Weights of a small GPT-style language model, trained from scratch on English Wikipedia.
Training: a variant of SOAP for these matrices, 119M tokens, 7270 steps.
Each number is 200 + 20 x the weight over its row's rms, rounded and kept within 0 to 999. Layers, rows and columns count from 0. The size before them is the row's rms in percent of the matrix's.

# layer 2 MLP up, 512x128, rms 0.146, rows 413-425, columns 0-127
133,213,188,202,241,205,200,222,185,208,199,197,201,187,161,222,190,201,219,229,201,241,184,207,174,209,191,212,207,242,205,212,224,211,227,201,212,208,200,199,218,182,242,204,215,185,207,191,187,187,192,225,198,204,180,202,245,265,172,202,201,174,168,180,163,213,193,217,220,193,189,183,214,173,203,215,238,181,226,196,223,166,190,205,236,211,183,196,220,213,167,202,233,187,194,161,230,223,189,233,166,181,188,215,185,208,212,193,193,210,183,229,189,188,188,173,203,186,187,184,206,213,190,166,203,214,216,203,183
108,188,196,207,215,168,193,232,218,196,177,168,200,199,205,190,176,195,208,174,224,231,218,206,189,176,198,221,180,194,184,207,174,193,185,226,203,165,200,205,163,162,197,205,217,208,199,203,175,187,205,183,205,185,198,205,153,247,172,223,159,208,199,210,194,158,214,209,177,155,209,220,216,223,165,217,173,220,180,222,201,184,212,186,196,213,204,201,206,203,193,217,206,192,226,208,212,190,204,237,200,203,160,214,168,254,185,182,196,169,197,195,218,210,199,186,213,194,183,203,192,173,201,154,190,202,242,190,213
079,230,223,185,210,187,174,186,194,198,198,214,182,250,200,209,200,170,215,219,187,223,215,186,178,200,170,187,208,207,190,239,207,203,199,203,236,197,213,219,201,185,177,177,186,184,199,189,189,165,237,207,200,193,170,189,209,237,211,175,198,218,190,217,235,184,201,173,214,186,225,175,226,204,185,244,195,212,149,222,206,194,181,218,202,185,160,224,190,189,186,204,225,199,172,218,230,148,202,179,225,206,200,175,216,223,201,176,192,222,207,195,209,217,214,193,216,196,226,192,173,224,176,183,201,190,152,210,193
094,192,145,197,186,196,189,236,206,205,210,204,200,198,240,204,198,225,208,202,172,177,168,186,179,167,205,221,194,218,224,193,211,195,183,234,196,207,200,216,219,192,203,197,207,201,196,209,193,185,204,197,201,152,228,220,203,186,202,209,178,213,181,175,163,208,179,201,168,193,186,201,201,192,180,199,223,178,224,222,175,182,178,232,226,206,210,180,193,210,248,187,182,243,222,193,220,234,213,220,184,161,220,193,225,188,196,197,201,222,163,193,191,178,252,154,208,187,187,218,208,200,198,204,233,181,222,202,183
098,189,196,163,187,197,186,177,179,215,199,219,208,231,200,202,192,196,188,256,225,199,224,203,191,196,201,228,175,189,210,235,199,209,203,194,188,174,216,215,217,178,173,189,153,178,218,203,216,205,182,189,163,167,194,202,239,166,208,194,177,228,220,203,215,205,185,202,226,212,188,197,165,198,228,190,185,229,179,248,183,187,211,202,177,210,161,167,183,195,189,183,181,231,191,215,188,214,188,204,184,211,176,194,182,202,237,180,214,248,180,192,230,222,209,208,187,217,229,175,185,203,193,218,200,194,200,214,231
089,188,183,225,208,204,175,187,174,185,216,215,184,175,218,210,224,203,214,183,203,199,177,188,246,197,246,197,198,196,241,209,212,186,173,215,206,229,205,178,219,197,194,184,213,226,229,207,208,197,224,212,198,196,211,187,209,209,202,212,203,217,202,200,197,233,206,185,225,175,203,169,238,194,213,225,215,177,200,258,229,200,182,186,186,223,180,211,195,221,179,181,169,204,182,202,205,169,219,231,183,202,241,204,201,145,209,199,197,196,173,213,168,213,196,210,197,200,196,172,192,244,180,184,234,206,196,155,220
105,199,233,190,213,197,198,199,207,190,197,175,213,184,174,166,191,201,205,202,211,181,234,166,173,219,178,172,210,210,208,181,224,220,189,187,227,222,203,241,214,204,206,184,184,178,184,179,230,215,202,202,164,191,157,204,202,211,196,202,239,197,195,208,212,212,203,178,216,188,221,191,166,163,223,179,229,214,182,202,219,188,208,183,170,216,191,211,212,199,202,221,187,203,224,187,188,202,163,190,178,204,211,172,188,146,188,227,203,166,150,186,221,205,216,196,195,184,181,185,224,233,248,164,209,217,218,202,205
104,189,171,162,208,181,244,216,194,227,193,209,218,168,186,193,174,159,177,197,204,195,227,195,214,218,206,177,207,201,212,185,207,193,181,199,239,179,168,195,209,153,183,207,200,242,211,201,175,171,224,223,171,198,195,187,235,228,218,213,223,172,215,201,205,204,192,217,176,248,203,185,224,205,228,187,217,198,230,217,198,202,240,221,236,225,184,205,197,166,183,186,213,216,196,209,224,220,200,213,206,198,163,239,195,202,191,189,236,202,184,201,198,203,181,212,187,195,209,211,180,234,193,194,190,192,180,170,196
109,175,214,199,200,203,179,203,183,199,222,206,185,200,220,197,194,229,193,212,169,182,201,201,210,177,200,206,212,191,183,197,202,136,170,197,225,169,211,223,176,197,217,211,177,186,197,194,238,207,200,224,153,197,205,186,201,200,205,210,194,181,177,188,208,168,197,224,223,218,232,231,192,202,228,201,222,212,222,181,256,143,209,211,189,185,192,162,196,189,202,202,192,184,197,150,201,173,205,188,165,194,204,252,201,180,182,196,199,175,179,183,214,178,241,210,196,189,214,220,200,180,200,225,193,215,196,201,184
101,212,167,200,198,165,186,232,212,216,224,209,199,207,219,208,159,219,213,192,209,232,228,202,188,197,214,246,193,203,210,213,202,203,237,217,169,219,178,217,194,216,225,168,215,199,207,190,178,227,210,205,173,206,211,200,189,195,195,181,239,186,255,195,173,206,179,202,179,228,212,209,212,179,191,198,201,218,157,188,228,184,223,143,202,172,192,195,219,190,196,167,209,215,229,213,190,206,230,220,185,220,214,217,196,199,185,192,217,180,214,208,174,185,203,190,186,193,209,173,183,208,204,165,163,245,198,191,213
103,162,242,209,213,192,210,178,173,210,233,196,182,190,215,207,191,189,180,199,229,211,185,175,179,204,178,233,163,201,250,192,243,196,176,213,195,192,204,192,221,198,216,221,166,196,207,209,180,194,228,194,209,225,205,231,169,179,196,253,216,208,195,220,210,221,192,218,211,185,223,214,221,222,260,209,189,210,207,217,205,190,222,209,168,173,192,208,213,158,181,203,211,219,217,197,212,198,203,208,214,175,197,166,192,211,206,211,190,219,181,159,199,232,217,216,173,232,211,204,214,184,193,201,198,198,216,182,176
093,168,166,198,213,179,173,198,189,205,242,217,220,206,172,210,169,212,177,171,192,194,156,180,180,203,225,209,226,211,152,238,230,223,200,227,248,208,154,174,156,222,170,191,201,207,190,206,204,179,200,196,216,180,170,172,194,207,206,189,203,204,196,199,186,181,183,192,184,197,210,196,205,193,212,214,196,193,178,219,193,173,214,196,212,208,205,208,199,181,197,200,179,218,223,186,222,185,236,185,193,211,235,202,187,222,192,192,207,193,208,238,201,150,185,227,209,205,208,166,186,210,209,202,194,194,233,217,236
090,182,196,216,239,209,204,177,179,187,204,200,207,210,200,181,209,186,199,190,187,172,200,220,173,198,215,185,182,242,243,174,189,187,195,194,203,227,205,186,231,220,158,215,198,212,220,181,192,183,195,174,186,193,235,199,221,203,226,226,186,184,192,205,212,219,200,164,198,164,190,166,197,226,227,220,209,197,201,192,197,177,183,192,194,203,148,194,177,211,181,182,197,195,185,199,178,213,213,225,202,181,205,225,195,226,216,185,196,197,148,153,170,198,206,208,231,190,191,154,207,202,212,175,209,191,252,227,176
# layer 2 MLP down (transposed), 512x128, rms 0.107, rows 413-425, columns 0-127
124,201,191,200,200,221,221,212,191,193,222,177,211,181,147,200,172,228,206,227,232,207,181,213,193,192,163,192,207,188,212,195,193,189,219,198,205,200,191,215,189,185,190,211,216,148,223,170,198,200,169,223,199,203,178,214,199,245,216,197,203,180,199,191,164,209,158,215,219,193,193,195,174,220,215,210,194,186,245,201,204,162,191,213,206,191,184,191,204,212,183,190,225,196,184,174,235,196,189,221,167,152,187,212,213,208,218,199,183,128,191,201,186,214,163,189,219,201,220,191,193,207,209,184,213,232,211,177,222
094,207,228,236,226,232,189,214,225,211,208,219,188,242,205,194,200,170,196,190,201,180,164,177,224,198,171,188,179,207,213,195,198,178,179,225,177,205,219,234,215,215,213,210,202,194,231,231,178,199,214,207,203,221,244,209,185,198,224,185,224,208,176,209,206,197,172,185,228,208,239,204,233,223,210,233,195,200,182,181,190,242,201,188,210,248,232,190,208,224,164,179,217,217,202,209,240,200,207,185,195,193,197,191,213,187,190,198,197,224,223,200,222,193,203,165,190,247,193,207,211,182,190,232,166,211,201,220,198
102,234,225,215,172,228,180,200,226,167,200,198,207,238,192,206,206,201,209,219,187,184,186,202,228,222,197,221,184,165,226,208,172,203,236,215,207,191,213,230,225,182,227,193,187,218,193,209,174,198,199,199,223,196,194,208,190,190,233,165,205,187,221,178,211,212,235,212,179,207,171,206,199,178,219,186,215,208,220,201,179,206,198,183,187,184,206,212,190,200,177,210,232,202,193,193,205,193,215,207,155,221,214,180,256,237,157,221,181,218,196,175,181,197,195,203,152,212,162,190,225,158,217,195,200,166,186,207,185
098,211,221,194,192,190,218,201,184,217,249,211,226,175,183,194,190,174,201,206,223,192,198,218,179,221,196,202,205,167,190,191,173,221,207,213,203,184,223,213,200,180,179,202,231,172,199,202,193,202,189,227,239,211,179,194,210,215,198,212,184,173,201,206,176,189,157,222,187,211,187,230,210,235,188,213,199,202,173,175,228,207,225,157,171,192,145,205,227,193,181,186,227,178,172,201,201,185,185,228,199,162,221,207,219,208,244,172,189,213,205,189,164,185,181,221,191,218,192,181,206,210,196,212,170,176,174,230,175
101,222,155,215,205,175,210,226,208,195,193,196,165,187,167,204,205,178,207,217,219,210,192,170,186,208,217,208,232,211,246,205,196,200,206,217,210,195,207,157,164,190,184,199,207,210,201,190,180,202,180,220,162,238,215,219,199,218,182,219,206,173,154,190,206,208,201,188,219,189,236,192,210,206,217,174,209,150,178,209,162,194,211,201,219,199,213,212,174,212,183,180,212,193,179,214,202,216,155,203,233,184,208,209,221,210,222,228,172,209,191,202,149,182,204,196,183,206,194,217,228,185,226,198,206,172,188,233,182
098,200,222,184,215,211,224,211,231,199,192,170,203,206,208,195,211,170,158,208,226,205,162,195,192,163,199,201,172,197,201,201,184,198,178,193,224,188,204,238,202,209,183,196,202,206,189,188,207,216,186,210,202,205,212,168,205,208,208,152,203,223,169,204,169,191,211,217,181,168,230,178,181,188,220,192,179,211,221,193,225,208,177,180,212,226,211,196,207,207,183,202,200,159,177,215,201,192,216,160,235,162,205,187,208,208,200,171,206,207,210,221,144,215,197,261,197,214,218,224,237,201,236,218,176,192,207,218,181
091,216,170,196,197,237,161,184,196,184,200,194,197,204,228,218,217,210,246,229,203,203,204,212,171,192,220,229,181,176,224,179,191,193,229,193,169,155,206,197,180,186,198,188,191,235,201,197,194,216,196,155,192,195,205,228,181,189,198,227,195,202,215,214,212,191,218,172,199,203,176,239,229,220,204,138,206,212,172,208,209,206,211,225,178,222,195,165,188,209,191,204,204,188,234,203,195,172,182,236,189,187,181,207,214,260,199,200,194,224,210,192,188,213,180,207,198,192,184,224,212,169,180,190,202,207,229,205,224
091,208,194,224,218,226,198,197,186,201,183,224,194,215,162,213,201,230,201,216,215,204,207,214,248,187,202,170,229,176,189,229,247,191,225,191,202,183,243,202,212,191,181,189,205,198,225,217,217,175,212,212,229,197,162,195,184,185,235,226,216,206,218,198,205,174,205,159,194,217,206,206,245,210,206,184,202,159,175,192,187,219,194,228,209,207,188,207,175,206,216,202,196,203,207,197,209,178,214,196,187,210,190,184,231,225,197,160,222,161,216,239,192,206,195,187,211,227,208,221,162,156,232,207,217,187,218,193,221
108,190,216,215,179,178,196,168,201,189,191,204,198,238,217,174,225,177,192,217,216,177,171,183,236,198,203,217,198,222,208,233,179,198,181,208,223,208,212,197,210,176,152,191,183,189,197,221,213,187,223,173,164,188,190,160,194,185,218,211,167,209,169,197,195,164,223,226,164,216,204,187,215,195,219,157,209,185,176,191,215,195,190,240,219,222,216,212,198,184,217,257,233,221,188,191,209,219,225,164,187,187,194,187,202,200,171,193,183,199,185,191,185,175,194,225,188,220,186,209,196,199,200,234,182,224,186,212,175
094,214,198,159,238,180,212,205,218,174,196,173,222,227,207,209,186,178,217,224,165,166,204,185,194,234,207,204,211,212,219,219,207,162,200,199,174,204,218,203,173,189,213,209,222,205,210,223,194,190,166,202,207,220,196,162,203,206,229,200,199,220,197,173,213,224,223,222,176,265,208,177,244,174,165,208,192,220,205,208,208,205,198,183,238,192,224,213,211,195,194,194,228,212,213,195,186,166,218,195,198,203,191,224,164,174,183,204,174,230,165,174,179,234,205,214,190,207,215,190,223,170,195,201,205,187,188,202,193
093,204,192,188,215,169,213,218,180,202,216,213,173,173,201,217,185,251,184,199,201,210,201,196,172,220,165,223,193,202,196,216,220,184,203,211,167,191,217,158,201,199,230,206,195,211,169,191,169,188,198,231,178,244,196,202,216,176,180,228,218,227,187,207,210,215,223,199,182,182,194,227,211,202,179,169,219,226,184,225,189,204,194,206,216,237,167,170,206,212,205,217,202,200,218,204,186,181,184,164,217,197,197,154,187,218,179,189,195,245,184,188,158,223,162,210,184,188,213,194,214,180,194,209,198,181,200,177,243
103,210,203,198,248,202,215,225,228,210,203,174,197,166,207,230,200,199,195,178,189,234,195,168,196,209,221,196,180,169,210,175,247,179,197,217,205,200,181,216,189,188,171,208,215,179,212,233,172,183,195,219,200,217,181,193,220,206,204,184,191,219,169,198,243,191,187,170,200,177,233,194,187,174,168,243,192,233,221,175,177,230,198,167,183,204,206,185,226,211,196,189,205,225,172,210,204,210,194,176,228,224,181,236,250,201,218,209,197,204,214,201,197,201,182,160,207,196,208,192,187,233,222,212,200,187,223,211,195
096,194,206,197,163,232,210,185,244,224,201,195,226,237,197,190,233,199,198,192,222,185,185,213,232,200,188,227,231,146,213,223,220,218,207,210,210,206,191,223,197,221,204,233,176,200,215,212,205,229,193,217,209,189,200,199,172,229,209,216,188,207,216,166,219,222,192,198,205,192,234,241,176,221,238,198,176,176,192,196,176,194,182,209,193,207,195,181,202,180,231,191,176,219,211,210,220,195,206,170,211,193,186,211,227,215,180,202,212,225,189,220,167,205,198,204,170,256,190,212,191,183,204,197,223,176,152,204,178